Weights of a small transformer language model.
Size: 15 layers, width 384, vocabulary 8192, 28.3M parameters.
Architecture: LayerNorm before each block, learned positions, biases, tied embeddings.
Training: a variant of Adam for these matrices, 422M tokens, 5762 steps.
Each number is 128 + 24 x the weight over its row's rms, rounded and kept within 0 to 255. Layers, rows and columns count from 0. The size above them is the row's rms in percent of the matrix's.

# layer 3 attention query, 384x384, rms 0.0195, rows 179-191, columns 128-191
size [130 134 119 101 132 111 122 128 107 132 127 134 121]
[[127 137 129 131 123 200 138 140 122 139 133 115 128 121 146 111 151  91 138 139 135  70  86 227 170 141 142 120 166 103 137 121  86 142 125 123 119 122 116 119 156 149 128 122 127 108 137  99 133 122 133  97  89 127 111 133 135 120 148 109 152  86 131 123]
 [125 116 142 150 143 120 127 129 172 129 140 141 101 100 115 136  99 128 130 112 104 110 117 149 134 149 145 135  96  82 111 143 119 165 117 161 132 165 103 121  98 124 169 162 130 128 114 115 144 125 112 152 105 106 106 120 145 108 159 113 132  84 106 116]
 [ 96 129 107 147 145 109 170 164 122 149 137 138  74  89 148  77 140 117 123 152 118 119 139 100 140 164 118 150 126 108 121  79 128 152 146 130 140 114 146 142 176 109 148 146 140 139 121 135 126 115  98 106 110 156 122 139 120 135  78  61 146 123 162 119]
 [153 128 163  64 122 178 103 124 129 109 103 103 168 121 101 188 118 175 135 130 104 119 119 160 135 123 111 120 147 132 147 130 133 124 122  91 112 124 155 126 128 158  93  95 147 135 182 148 109 161 169 132 113 104 100  94 157 125 152 134 116 150 131  88]
 [120 110 125 149 112 154 141 119 108 127 112 155 115  95 138 122 129 128 140  70 144 111 130  65 106 119  99 136 131 123 107 138 186 114 126 129 106 120 162 156 132 119 159 115 185 111 104 104  91 146 146 101 120 185 127 125 118 148 124 143 127 109 189 122]
 [123 113 122 138 143  66 117 153 104 104 144 113 126  63  85 162  91 126 149 155 102 168 150  90 111 146 105 106  85 136 116 124 148  87 139 148 115 164 113 131 120 104  82 145 163 123 105 127 133 148 132 140 106 138 136 168 120 142 126 117 115 130 106 146]
 [117 140 131 148 131 133 155 175 132 148 132 128  68  96 155  89 133 109 110 149 131 124 129  94 144 150 116 155 134 118 113  74 132 165 127 122 142 119 157 139 190 139 156 124 136 120 156 130 114 131 115  89 103 151 109 129 123 129  94  70 141 146 171 127]
 [128  91 120 122  93 175 131 164 148 151 147  97  94  72 104 103 102 127 133 121 125  87 123 133 163 137 108  94  85 131 129 113 146 101  95 151 113 133 125 165 132 146 130 136 156 135 142  86  99 144 108 124 116 156 131 140 133 137 159  96 165 120 146 122]
 [108 119 114 143 132 106 166 161 130 137 149 120  57  93 142  82 139 115  98 129 123 124 140  83 126 165 121 117 122 115 124  82 140 139 128 148 146 126 146 147 156 133 150 131 124 130 147 125 125 125 106 114 124 148 125 157 130 124  99  63 141 153 174 141]
 [139 111 112 100 108 116 169 127 135 125 107 158  88 132 164  98 125 135 148 122 152 159 136  93 168  84 116 195 162 124 127 101 109 114 148 114  61 103 170 122 163 128 160 121 143 119 153 114 131 136 124  56 121 130 128 116 130 122  98  94 116 128 171  81]
 [123 121 119 166 127  96 141 116 112 126 116 173 114 124 153 104 136 120 162  94 164 174 136  72 116  93 102 164 149 142 122 140 164  93 159 116  92 102 152 138 138 104 130 116 171 110  91 127 135 122 145  70 135 143 140 137 118 118 110 133  97 121 158 112]
 [135 136 141 132 106 128 101 149 194 124 140 124 123 103 143 138  92 149 119 102  88 136 132 109 109 107 163 132 122  96 112 143 144 148  91 169 121 163  96 115  92 150 151 159 147 125 134 125 136 128 126 132 141 110 114  92 143 115 166 115 137 129 119 118]
 [120 136 131 178 137 119  97 119 167 125 126 106 123 138 126 149 133 143 120  87 145 155 134 107  45 139 129 106 140 159 143 157 165 137 124 138 161 100 112 126 103 141 113 116 126 141 155 153 128 130 146 164 195 127 133  79 124  92 127 135  94 140  95 192]]
# layer 3 attention key, 384x384, rms 0.021, rows 179-191, columns 128-191
size [110 125 122 110 113 114 120 117 102 118 118 123 108]
[[102 130 172 134 123 130 112 154 126 142 127 100 117 137 118 122 133  70 115 141 109  97 133 178 128 153  64  85 149 158 163  99 103 109 100 118 134 160 111 112 144 192 143 128 117 158 132 126 138 178  74 167 106 117 126 148 126  80 124 152 103 122  92  96]
 [149  86 198 117  89 131 142 112 113  87 121 120 129 124 133 120 109 135 132 133 102  99 118 138 133 143  82 121 136 109 128 185 144 117 133 105 138 152 125  82 136 186  98 130  84 172 142 121 119 191  88  73 141 126 149 136 145 104 156 147 108 136 164  67]
 [128 184 103 120 102 104 117 130 193 151 112 144 143 108 149 149 155 143 116 130 138 149 142 103 120 105 190 143 127 129 131  58 115 137  86 108 123 123 159 139 120 143 129 138 132  81 131 116 135 105 154 161 142 149 118 106 134 144 113 133 126 134  99 159]
 [115  70  90 142 172 142 146 143  94 105 117 104  93 127 109 132 106 126 188 152 125  98 127 120 123 138  62 121 112 116 130 171 127 117 173 119  81 134 121 138 148 107 123 136 109 158 115 128 126 127 120 122  94 136 127 134 133 103 142 130 136 125 128  97]
 [ 97 131  64 147 168 143 130 162 108 162 126 132 141 136 120 113 102 126 117 131 118  98 118 142 114 100 181 134 129 135 115 108 117 162 166 128 149 152 147 138 168 110 160 118 129  91 153 130 137  91 148 117 107 119 131 105 150 144 133 123 161 156 153 153]
 [ 63 173  62 112 126 121 132 141 124 166 121 152 160 128 152 129 151 168 125 110 128 129 133 104 114 120 184 158 147 119 134 113 138 139 141 130 136 127 151 160 120  38  93 116 141 122 132 128 136  44 179 111 136 142 139 127 138 141 121 125 138 141 150 143]
 [174 130 164 127  77 102 106 131 192 108 110 127 119 110 149 153 153 135 150 149 139 153 145  95 117  98 101 138 134 125 135  89 115 121  96  80  84 128 153 136 138 175 138 140 113  89 136 116 111 160 125 146 122 138 114 103 130 142 134 140 145 130  96 143]
 [118  93 109 138 149 125 126 151 124 134 110 124 120 113 123 131 166 155 195 143 126  89 134 135 116 127  84 158 138 135 131 100  97 149 124  79 100 110 120 153 180 111  95 143 106 109 151 118 164 122 143 113 106 144 114  81 139 133 148 126 136 146 129 109]
 [152 146 133 115  78 103 106 126 195 101 101 150 146 109 162 136 180 154 149 133 137 164 135  99 132 106 145 161 141 143 120  84 109 145  80  87 103 130 140 145 138 148 133 142 115  88 120 124 118 128 127 133 136 142 128  95 129 155 137 124 145 115 106 151]
 [109 149  43 139 152 148 123 113 139 150 142 111  92 135  73 124 123 127 111  97 154 126 133 112 113 107 169 131 101 116 124 125 151 113 114 149 104  91 176 151 145 104 138 119 166  89 150 123 132  55 177 165 150 122 132 135 142 104 111 112 122 150 113 146]
 [ 83 191  85 139 150 146 119 130 121 184 147 137 148 137 106 123 111 130  78  88 135 131 126 138 118 113 232 134  99 131 116 103 149 133 124 166 174 118 159 153 128  93 134 122 163 115 139 126 127  55 160 139 136 116 133 121 134 129 105 125 120 149 124 148]
 [165  63 194 136 108 147 160 122 110  94 127 117 123 126 131 122  89 147 153 129 127 103 119 153 133 128  65 127 145 103 129 190 147 115 131 120  95 137 133  85 138 175 120 132 109 156 136 120 127 191  80  99 130 125 121 125 142  90 157 127 100 125 166  69]
 [156  68 178 131 122 119 143 130 101  78 111 131 143 115 173 124 118 180 166 146  98 121 136 125 139 138  89 131 137 131 128 141 136 144 117 121 112 165 114 111 141 170 136 134 124 155  85 118  92 173  97 126  84 152 120 119 149 147 160 121 123 129 154  75]]
# layer 3 attention value, 384x384, rms 0.0264, rows 128-167, columns 128-191
size [ 71  82  68  67  75  63  88  82  70  80  53  73  65  78  79  69  69  73  76  63  65  63  83  66  80  56  67  59  66  65  71  59  62  63  87  77  61  67  68  90]
[[130 117 133 184 132 126 147 118 106 143 184 174 123 121 131 148 103 139 123 130 141 133 146 127 164 140 124 166 144  95 123 123 130 160 155 129 118  69 129 101 120 133 114 101 101 139 143 162 120 132 143  88  95 113  92 193 175 192 109 119  67 114  96 115]
 [126 128 132 151 130 106 145 167 130 121  92 123 139 102 136 113 109 121 122 137  71 132 105 158 133 131 138  79 157 148 127 132 135 117 111 142 147 147 123 125 123 120 135 109  90 141 126  71 136 130 109 106 101  96 157  90 148 153 134 150 100 119  93 147]
 [135 112 126 153 130 160 140 125 146 128 129 159 115 129 109 170 111 131 128 113 152 110 101 133 111 147 115 154 115 104  89 136 109  81 160 122 118  81 127 139 125 117 137 122 130 120 145 168 133 124 132 146 177 150 163 153  93 128 127  99 159 127 139 141]
 [135 126 132 151 134 140 113  87 128 131 120 101 139 121 134 104 109 135 128 129 126 125  99 168 181 141 129 108  97 178 109 129 145  78 129 109 132 240 118 145 135 118 128 111 133 103 117 106 162 136 156  66  95 105 148 121 160 166 115 121  79 109 142 114]
 [127 137 119 125 127 119 107 129 120 123 110  76 119 126 137  89 154 114 123 118 151 108  81 131 135 135 121 116 161  29 152 125 130  81  97 152 138 141 140 103 154 137 115 114 164 101 113 158 121 119 123  90 139 156 210 171 167 108 118 136 145 127 119 114]
 [120 122 135 112 125 137 111 172 115 147 114  87 134 157 129 117 151 127 150  92 117 127 198 101 137 134 131 146  59  81 131 133 148 138 108 107 111 127 126 128 118 130 122 139 139 179 149 179 125 133 147 115 154 101 130 161 130  59 123 140 149 151 142 128]
 [123 129 120 119 124  81  99 145 140 131 132 116 135 193 124 123  91 138 122 134  92 118 172 118 112 135 131  81 128 105 138 129 115  94 137 142 122 143 143  86 129 126 126 137 133 153  95 155 108 130 143 135 120 124  99 124 184  73 147 105 163 162 125 116]
 [126 121 133  98 121  95 132 162 139 123 105 142 142 170 130  90 143 127 130 143  74 135 118 153 155 106 142 138 187 155 150 123 106 148 125 121 124 109 126 156 134 121 139  89 128 159 124 128  98 133 134 103 126  68 153  92  89 184 159 159 210 125 131 139]
 [134 129 131 163 113  68 133 144 125 129 155 142 136 142 112 144 143 118 123 128 133 129 174  95 137 111 138 122 107 184 145 126 126 156 126 149  96 112 121 131 112 136  99 154 125 167 127 136 130 132 128 144 132  30 120 103 151 150 133 129  93 137  86 128]
 [124 124 122 118 130 152 156  88 116 130  82 123 136  86 138 137 105 189 133 123 106 127  85 137 151 124 132 122 157 139  95 125 131 163 104 110 144 177 125 164 132 133 130 118 111 108 121 105 159 142 121  75 100 191 141 147 183 123 127 128  74 131 143  99]
 [129 122 130 122 112  96 167 132 118 133 129 106 146 132 161  85  97 110 121 134  83 147 142 102 168 131 131  59 152  98 122 128 140 135  97 147 144  88 120 117 127 137 133 131 146 146 110 122 155 130 128 127 142  97 120 150 219 131 139 134 109 151  66 140]
 [129 122 119 138 120  52  87 155 113 127 123 149 137 143 112 159 138  97 135 113 109 131 152 165  97 139 135 106  79  94 190 120 134 144 129 138 106 120 125 122 100 127 134 101 150 212 121 130 142 141 125 186 157  98  85 123 125  97 149 146 147 158 109 112]
 [129 138 133  79 118  97 104  71 194 115 104  97 132 128 134 112 137 117 123 145  87 105 104  80 124 109 135 110 109 152 153 132 130  69 130 143 127 153 133 132 153 138 126 143 156  99 120 106  83 131 131 156 169 135 163 122 133 106 145 118 208 132 154 147]
 [131 124 127 102 110 124 196  94 107 128  97 118 125 124 121  99 151 108 125 126 145 127 120 121 116  96 138 150 164 111 128 123 128 183 126 132 139 158 123 147 144 131 126 112 140 150 172 120 143 127 119 128 133 115 131 124 158 153 139 145 141 127 142 130]
 [129 124 128 134 113 133 142 127  89 135 131  99 105 117 136 124 160 115 120 115 153 117 119 165 104 131 123 105 223 102 165 125 130 155 130 142 114  91 137  93 138 129 109 115 146 138 152 128 123 133 126 140 130 187 137 161 159 121 142 134 154 168 131 118]
 [124 127 127 189 128 109 119 179 149 135 184 118 120 137 126 148 128 116 124 129 121 152 160 127 109 157 133 107  97  86 123 139 130 121 140 149 147 136 125  81 136 127 121 136 123 154 105 133 149 129 124 135 144 118  92 148 132  87 116 104  85 146 136 139]
 [122 126 124 149 131 155 128 133 151 125 163 104 112  68 143 159 138 101 130 134 139 145 120 125 139 153 133 129 105 104  85 138 138 131 137 139 160 121 122  97 129 131 141 158 106 109 133 119 146 133 113 166 177 151 140 117 174 119 127 124 100 147 115 141]
 [128 141 119 145 115 159 114 104 119 116 106 117 136 115 121 115 178  82 120 132 149 137 128  84  85 113 119 168  41 110 124 133 130 149 111 134 129 152 121 118 132 123 129 172 153 116 138  96 132 128 118 169 161 138 114  92 139 128 123 135 148 130 113 122]
 [134 134 143 131 128 169  75 159 115 127 131  99 127 177 126 101 138  83 144 122 131 118  74 158 132 116 129 153 101 138 156 133 123  71 131 118 126 102 121 162 135 126 138 139 141 118 135 135  72 129 133 208 140 102 167 101  48 164 127 123 178 108 144 157]
 [132 125 136 136 145 139  84 172 148 127 178 124 150 182 143 122 103 116 145 122 113 153 116 139 140 165 131 127  82 163 123 127 129  86 141 112 122 114 120 148 116 124 122 151 161 122  84 147  96 127 161 173 130 104 152 113  92 134 133 121  97 110 145 139]
 [133 118 125 134 126 100 137  86 129 138 141 145 123 101 126 117  91 143 113 105 146 132  98 106 144 135 134 151 122  90 157 121 150 112 132 147 107 144 137 116 136 137 108 108 128 119 112 169 116 133 134  80 121 113 186 151 169 130 105 122  47 116 138 112]
 [119 133 123 116 127  90  98 103 163 136 130 130 150 173 139 123 111 139 132 140  84 128 130  58 133 121 137 129  80 129 110 131 120 109 134 132 111 141 133 132 128 129 119 126 141 200 115 158 108 121 155 128 113 102 168 106 137 127 155 101 135 109 137 142]
 [123 127 126 134 123 146 105 159 123 120 136 136 151  88 113 136 143 121 129 119 143 120 169 141 132 138 130 142  30  89 157 133 153 135 101 136 121 148 130 103 107 137 126 115 127 148 120 146 143 125 113 144 116 101 119 123 126 114 118 165  86 121  71 126]
 [129 128 136 129 107 100  79 139 159 130 135 114 126 182 149 136 142 113 124 135  80 109 132  86 121 113 129 132 122 146 161 137 106  89 149 139 121 129 122 120 129 126 112 148 162 137 109 114 107 122 127 141 155  82 167 107 153 113 149 114 190 157 146 153]
 [138 132 126 107 139 119 149 132 132 131 128 172 116 145 133 147 129 150 120 142 113 123 160 126 109 135 128 105 211 166 130 122  77 153 147 125 120 107 115 112 121 107 138 110 108 171 151 100 143 135 141 124 132 121 104 122  76 108 136 134 194 141 108 133]
 [135 136 132 129 134 139 133 131 116 127 171  88 114  86 151 119 144 127 116 145 134 128 130 120 119 122 135 158 204 149 138 133 141 190 102 134 154 141 127 132 125 137 120 147 124 110 127 105 138 129  97 122 116 147 130 166 137 165 128 149 112 139 121 138]
 [126 130 124 108 118  97 130 148 122 132 112  96 125  93 116 132 158  83 131 123 148 115 137 133  80 119 126 115 140  91 165 145 142 133 104 140 165 137 128 112 115 115 140 112 106 141 146 131 142 124 122 211 127 157  98  76 154 134 145 136 106 142 112 123]
 [127 143 134 140 115  81  84 169 142 114 130 143 144 129  99 144 161  80 139  94 162 126 131 172 121 134 130 166  34 118 120 136 103 109 125 111 127 103 128 137 104 126 125 134 138 144  96 116 149 134  71 165 160 144 119 125  76 130  99 124 147 127 119 128]
 [126 143 135 149 121 165 121 106 135 130 133 128 157  74 125 134 108 137 127 127 138 121 139 115 142 105 132 173  27 122 102 132 167 150 137 150 128 118 122 141 121 131 134 125 133 105 112 132 131 130 109 112 114 102 111  95 196 179 117 112  46 114 117 132]
 [137 138 122 123 126 152 122 108 126 118 124 133 111  61  91 163 155 111 121 108 203 106 134 134  77 124 129 144  79 104 139 131 129 134 118 152 130 116 136 108 119 127 118 157 122 135 138 174 154 127 111 140 144 190 118 125  81  96 105 127 104 133 122 115]
 [125 115 127 102 123 110 157 143 131 141 147  72 120 174 145  99 111 129 123 134 148 122 168 137 131 126 130 107 188  82 139 124 130  81 136 158 138 111 145 121 137 133 121 111 124 140 144 189 128 122 142 100 119 128 121 134 168  76 142 108 117 122 168 137]
 [131 128 115  73 123 134  79 147 151 134 144 119 129 131 152 117 122 129 125 160  98 134 162  83 141 126 133  62 172 183 168 134 129  99 104 130 128 149 123 137 119 125 139 136 122  99  93 126 122 126 174 162  95 127 131 119  72 135 141 137 152 113 103 146]
 [137 128 133  80 149 198 118 163 131 143 127 123 123 143 139 116 159 115 135 111 144 140  85 140 115 137 127 166 115 144 113 146 126 108 107 123 120  90 117 164 112 137 152 148 163 129 133 162  98 128 129 218 156 124 179 106  84 136 138 151 152 117 129 141]
 [128 112 131 105 125 173 151 113 148 129 177  92 116 145 133 108 134 129 135 154 158 133 119 110 149 137 139 154 145 121  90 140 139 131 129 139 135 123 133 131 150 133 142 147 113  66 131 169 110 105 145 157 128 101 165 135 193 163 157 123 115 111 133 133]
 [127 132 119 129 128 129 127  72 131 126  58 154 124 120 120 188  91 151 121 158 113 119 146 134  97 117 119 100 105 164  97 128 110 150 145 122 123 147 130 128 111 122 117 130 137 135 161  70 148 127 108 111 133 142  96 109 137  85 113 135 160 144  91 117]
 [128 122 129 125 134 163 150 116 128 133 102 154 143 116 144 139 115 109 140 125 108 147 148 109 113 150 120 131  83 126  92 132 162 111 127 124 124  97 124 148 103 144 117 123 127 133 116 144 104 137 164 117 161 141 152 111 109 134 127 126  71 108 128 118]
 [124 120 132 137 130 115 110 156 143 131 150 112 115 175 134 124 125 102 144 134  97 159  91 132 140 140 123 176  98 132 124 139 131 105 153 121 127  97 119 162 127 137 141 151 118 136 100 132  91 134 127 181 128  36 174 155 108 181 146 127 128 115 101 152]
 [131 122 135 139 137 144 183 114 142 121  82 140 103  74 122 147  97 155 124 145 126 137 163  93 113 127 119  78 181 116 113 123 140 113 130 163 133  91 130 109 125 125 101 104  74 131 112 100 145 124 159  84 125 177  86 119 141 123 122 116  86 114 119 123]
 [127 132 130  73 119 107 119 108 151 121  94 119 149 142 131 143 137 133 146 136 107 116  59 157 111 111 127 121 126 178 141 127 109 105 134 104 144 185 124 149 129 118 154  98 125 117 140  89 105 130 129 148 145 156 143  73  80 130 137 130 182 126 181 140]
 [124 134 137  83 128 111 150 108 147 116 123 124 113 140 133 105 136 136 131 136 135 122 104 121 130 114 123 147 216 160 133 127 119 114 132 131 124 149 134 123 148 113 127 116  86 103 138 120 118 124 120  75  95 130 156 133 146 139 137 118 193 132 168 148]]
# layer 3 attention output (transposed), 384x384, rms 0.0223, rows 128-166, columns 128-191
size [ 74  87  74  67  74  59  95  90  86  93  53  82  68  84  78  90  84  81  80  80  73  73  95  72  93  58  69  62  79  72  76  57  70  79 101  82  76  71  81]
[[138 102 162 136 128 146  85 128 148 153 116 102 129 102 112 126 157 126 107 146  87  82 120 124 100 119 137 116 123 106 112 171 101 164 110 152 124 141 103 146 149  94 165 150 120 168 141 112 129 139 159 123 137 135 144 114 128 119 125 142 155 159 150  93]
 [110 119 108 107 127 141  93 104 148 129 141 123 150 125 150 116 138 144 130 112 155 141 134  90 121 121 143 129 161 154 138 108 131 128 155  78 117 122 123 100 124 158 139 109 111  83 109 120 125 109 119 142 134 137  92 147 110 130 136 120 139 174 137 164]
 [142 122 156 147 139 152 127 139 133 113 145  95 157 151 150 113 141 100 101 179 123 101 121 131 149 104 150 106 159 104 117 128 125 139  96 166 101 156 124 135 128 101 105 124 124 147 159 121  88 125 154 138 116 125 129 107 115 124 105 135  84 137 137 114]
 [153 152 101 112 137 161 115 116 136 159 124 111  96 127  92 148 152 142 169 135 149 144 133 138 122 121 119 191 157 133 135 143 136 133 137 111 109 157 132 126 133 133 130 157 114 123  84 136 150  99 125 108 136 131 130 103 154 103 161  87 184 142 129 143]
 [161 116 128 126 128 130 151 114  85  98 142 149 138 133 120 167 142 109 118 151 151 140 109 108 175 137 126 128 101 139 148 124  83 121 112 141  97 101 152 150 100 125 118 122  95 143 110 117 105 116 109 110 171 108 112 118 111 116 130  78 121 116  91 132]
 [123 146 123 136 102 125 145 164 161 120 116 172  88  62 150 104 124 103 128 145 161 105  96  79 148 104 151 126 141 112 130 123 131 104 124 104  67 118 151  98 103 123 136 113 123 110 112  77 141 137 128 152 114 156 105 119 135 160 140 132 141  87  77 118]
 [156 135 135 142 150  85 169 134 143 133 127 156  70 112 101 129 108 113 128  81 113 118 131  91 120 133 140 133 105 110 133 160  95 143 108 164 126 126 140 139  92 121 159 126  91 131 139 153 128 141 142 155 124 114 104 151 152 114 134 144 106 111 101 108]
 [119 135 119 142 175 105 148 104 140 155 155 122  79 126 155 130 109  97 132 114 116 130 160  57 134 119 162 168 110 104  76  88 145 156 194 151 117 150 122  19 138 148 127 129 128 147 119 111 162 121 106 107 122 129 114 157 153 116 141  88 120 184 103 118]
 [107 118 113 150 135 112 117 106 154 129 118 137  69 101 119  88  93 149 106  88 103 136 161 155  98 157 133 123  90  93 109 112 154 142 154 163 149 142 122  84 135 133 180 136 144 102 124 127 169 142 157 142 107 171 123 190 135 167 139 163 174 109 113 107]
 [134 156 124 122 103 187 129 140 102 136 145  94 168 175 140 175 172 139 150 157 167 167 115 130 123 128 122 153 134 171 130 133 126 113 132  95 116 134 111 129 140 114 103 114 135 129 114 126  95 100 141 102 174 110 153  77 111  95 138  98 121 173 156 171]
 [119  95 104 126 127 119 112 106 107 138 121 136 110 106 105 154 166 121 121  76 112 105 151 117 101 151 132 133 112 144 160 140  72 169 128 121 137 113 127 157 132 134 166 158 133 162 130 159 133 151 119 113 136 118 132 103 137 110 145 117 122 172 173  97]
 [130 139 119 141 113 134 145 133 124 116 122 143  34 109 138 111 104 157 141 111 119 143 154  87 132 123 144 121 131 126 125 119 136 130 115 152 137 111 148 154 125 136 156  99 108  97 158 169 120 126 138 143 100 144 149 158 168 166 151 150 133  58 118 119]
 [133 149  92 148 168  68 170  99 123 106 149 145 140 141 124 123 109 116 107  99 128 139 147 127 154 137 159 136  86 144 110 106 130 128 159 157 148 154 144  81 124 158  95 127 157 128  92 114 154 131 111 103 133 137 113 153 127 131 123 114 103 125  82 123]
 [101 134  92 126 137 119 140 126 123 110 126 152 160 142 165 136 129 129 118 103 120 171 160 149 138 138 121 124  50 173 129 104 146 104 169 103 139 106 142  97 144 144 126 117 146  78 106  96 176 134 112 124 152 154 122 130  90 155 105 108 140 114  76 142]
 [148 143 163 113 131 135 141 149  82 113 119 146 158 144 169 161 145  78 139 130 142  99 128  78 173 121 115 111 101 147 131 140  72 137  97 118  77 101 156 146  90 138 130 112  95 152 144 123 113 137  98 158 172  49 139 118 110 115 120 119  86 123 113  95]
 [102  88 127 147 125  86 112 150 143 129  96 127 117  47 117  97 115 109 134 140 136  89 113 131 101 145 130 115 112 114 114 129 130 149 115 121 150 108 108 185 126 141 118 125 125 123 143 128  85 147 106 128 125 162 100 123 120 140 118 128 124 111 189 101]
 [ 93  98 130 128 106 111  92 138 123 111  95 105 187 106 143 119 141 126 104 134 114 133 126 157  92 135 124  82 137 148 125 127  96 136 105  99 159 104 111 198 124 133  82 110 130 109 144 135 104 155 122 114 130 150 111 100  93 139 100 156 109 115 204 108]
 [ 98 121 107 116 120  97 114 135 134 102 131 139 129 126 142 115  98 151 116  94 130 161 160 181 124 139 124 108 151 155 131 110 128  87 149  92 131  80 138 148 117 137 116 102 145  92 104 132 138 157 138 130 117 169 149 108 133 163 115 162 137  85 128 164]
 [145 130 129 106 154 112 157  88 125 140 138 134 132 118 125 115  81 114 115 137 129  87 138 101 146 103 149 139 172  90 133  79 137 122 133 147  88 147 160  87 126 151 128 122 104 145  95 120 176  91 102 138 101 117 107 173 162 136 131 125 151  87  71 103]
 [130 120 137 136 141  98 149 131 147 160 109 129  70  66  96 116 107 104 130 131 111  79 104 144 110 142 126 130 171  98 137 132 133 163 103 141 139 134 115 136 133 117 161 163 117 166 120 148 139 136 121 130 101 138 104 148 172 108 164 115 149 139 134 101]
 [146 129 128 149 110 166 158 116 113 117 139 145 140 134 105 150 145 141 108 157 129 138 115 148 135 134 129 114  95 129 146 135 141 124 126 136 125 135 135 145 135 131 143 149 113 121 118  94 121 105 142 135 129 111 114 147 103 136 124 111 156 140 102 118]
 [135 143 119 177 152  75 194 132 159 121 134 159  79  84 112 106  96  93  94 104 106 125 146 116 122 137 170 116 117 110 118 146 137 139 160 176 125 153 125  77 132 123 144 157 128 143 112 108 159 147 125 139 119 171 106 174 152 139 148 130 128 150  85 103]
 [107 125 120 137 101 144  85 133 155 101 139 122  96 114 141  97 121 184 106 125 131 152 132 144 118 129 128 102 155 139 125 136 142 115 144 108 127  99 118 133 133 134 144 111 145  77 118 109  96 116 163 139 119 189 135 135 133 173 119 139 156  82 137 151]
 [156 139 120 153 163  93 166 107 151 127 134 124  76 116  96 103  96 104 102 107 139 124 163  81 141 137 178 161 105  74  90 104 122 128 146 159 119 150 145  68 110 130 126 121  99 138 112 135 146 122 126 120 142 145  97 151 155 126 146 137 114 104  96 114]
 [123 132 128 119 149  93 119 148 159 140 124 128 132 138 151 108 133  85 132 131 103 108 139  58 141 102 136 126 106 112  95 128 131 154 116 160 139 136 106  99 124 117 116 117 119 140 171 143 132 141 113 132 116 128 106 129 115 121 111 131  84 132 128 111]
 [123 118 141 119 108 109 101 108 111 143 110 108 144 129 148 148 152 111 122 142  91 124 135 122 130 158 115 112 105 123 114 108  85 129 114 119 138 105  95  86 121 127 115 137 161 165 149 157 106 162 128  92 180 126 166  77 129 108 144 134  86 140 184 125]
 [100 135 125 116 136 104 117 133 106  93 115 161 143 132 160 142 105 134 121 104 107 154 117 141 130 135 113 104 103 170 147 130 108  90 123  98 145  81 133 173 120 154 115  96 105  68 149 127 115 134 116 149 135 147 123 169 112 142 120 148 142  86 119 130]
 [135  95 124 141 110 151 130 124 156 120 118 118  81 122 111 109  99 155 133 154 117 143 137 148 149 112 126 119 136  88 150 107 165 122 100 174 125 147 149 159 140 109 134 119 119  91 141 183 115 122 131 107  91 152 162 153 178 175 157 165 159  51 106 142]
 [112 127 102 141  99 141 122 128 144 131 136 118 127 118 106 115 138 155  97 125 135 167 124 191  94 165 142 123 126 153 129 124 150 107 168  89 148 128 121 129 156 124 137 125 147 110  95 105 143 130 153 108 143 198 134 140 116 160 130 129 172 117 141 167]
 [134 123 136 132 103 144 122 157 128  87 123 145 157 149 149 119 112 157 111 151 142 175 102 181 134 135 106  84 123 155 158 142 148  96  86 131 149 117 121 190 113 135 101 110 141  85 152 113  80 139 158 136 110 160 157 146 103 167 117 159 142  63 127 159]
 [148 126 141 130 165  97 163 134 125 127 116 174 141  93 131 136 120  93 112  98 100  91 105 106 124 136 122 119  55 128 150 160  98 134 110 136 133 136 152 129 106 143 147 147  90 109 148 104 135 134  93 154 125 114  72 172 107 138 109 115 128 134  75 102]
 [122 133 131 134 149  88  97 117 148 137 124 124  92 107  91 101 111 142 140 122 139 114 121 104  96 142 117 136 153  97 100 134 142 157 147 112 149 126  86 100 126 166  98 154 178 179 113 122  87 120 118 109  92 123 126  96 136 100 181 135 104 127 186 131]
 [100 137 136 127 122 118 143 141 127 109 133 140 144 116 178 118 126  89  99 156 142 117 106 119 163 111 120  97 187 139 134 106 143 129 120 113 101 120 108  94 135 124  88 122 143 154 127 107 126 134 121 142  91 121 129 128 134 119 125 101 113 141 120 130]
 [101 114 124 128 141  80 151 130 121 122 110 142 155 101 127 143 119 102  89 107 111 136 106 155 104 162 109  91  87 146 132 135 114 150 139 123 158 110 120 140 140 146 109 154 153 173 128 105 155 153 128 128 136 131  91 136  82 115 102 106 107 165 138  99]
 [136 169 143 114 101 167 100 139 126 111 151 111 151 172 118 137 155 154 139 115 137 162 142 131 141 102 154 155 158 135 121 148 125 120 119 119  90 139 152 109 118 124 115 107 132 106 116 141 114 118 158 120 128 142 156  98 135 133 152 161 123  86 135 131]
 [ 90 123 134 130 100 161 123 134 121 124 127 123 121 104 116 133 149 151 119 151 147 120 103 182 131 126 129 110 200 144 153 131 177 124 128 118 111 151 141 154 152 106 167 137 148 116  94 107 134 133 150 151  89 138 150 123 137 140 159 137 172 135 145 114]
 [106 102 111 156 142  80 140 106 137 158 105 127  90  67 129  98  94  99 112 132 104  92 131 127 106 143 154 126 119  88 109  86 136 158 146 149 158 129 112  99 148 139 142 145 140 168 127 129 151 138 122 114 125 163 101 142 148 116 144 121 126 150 149  96]
 [ 92 102 128 125 123  98  80 134 142 122 134 120 205 134 131 100 149 152 112 142 152 130 103 158  88 144 136 113 125 171 127 163 135 110 137  92 133 135  97 128 109 109 126 119 163 103 125  97  87 150 140 120 145 177 128 123  84 132 123 157 108 173 165 174]
 [165 170 136 108 143 147 167 117  96 135 148 109 140 188 141 155 107 107 138 121 129 144 147 111 173  97 133 167 139 139 138 110 130 104 133 135 138 160 156  88 136 134  99 118 106 119 131 149 159  99  95 130 121  78 140 156 151 114 120 116 125 118  77 138]]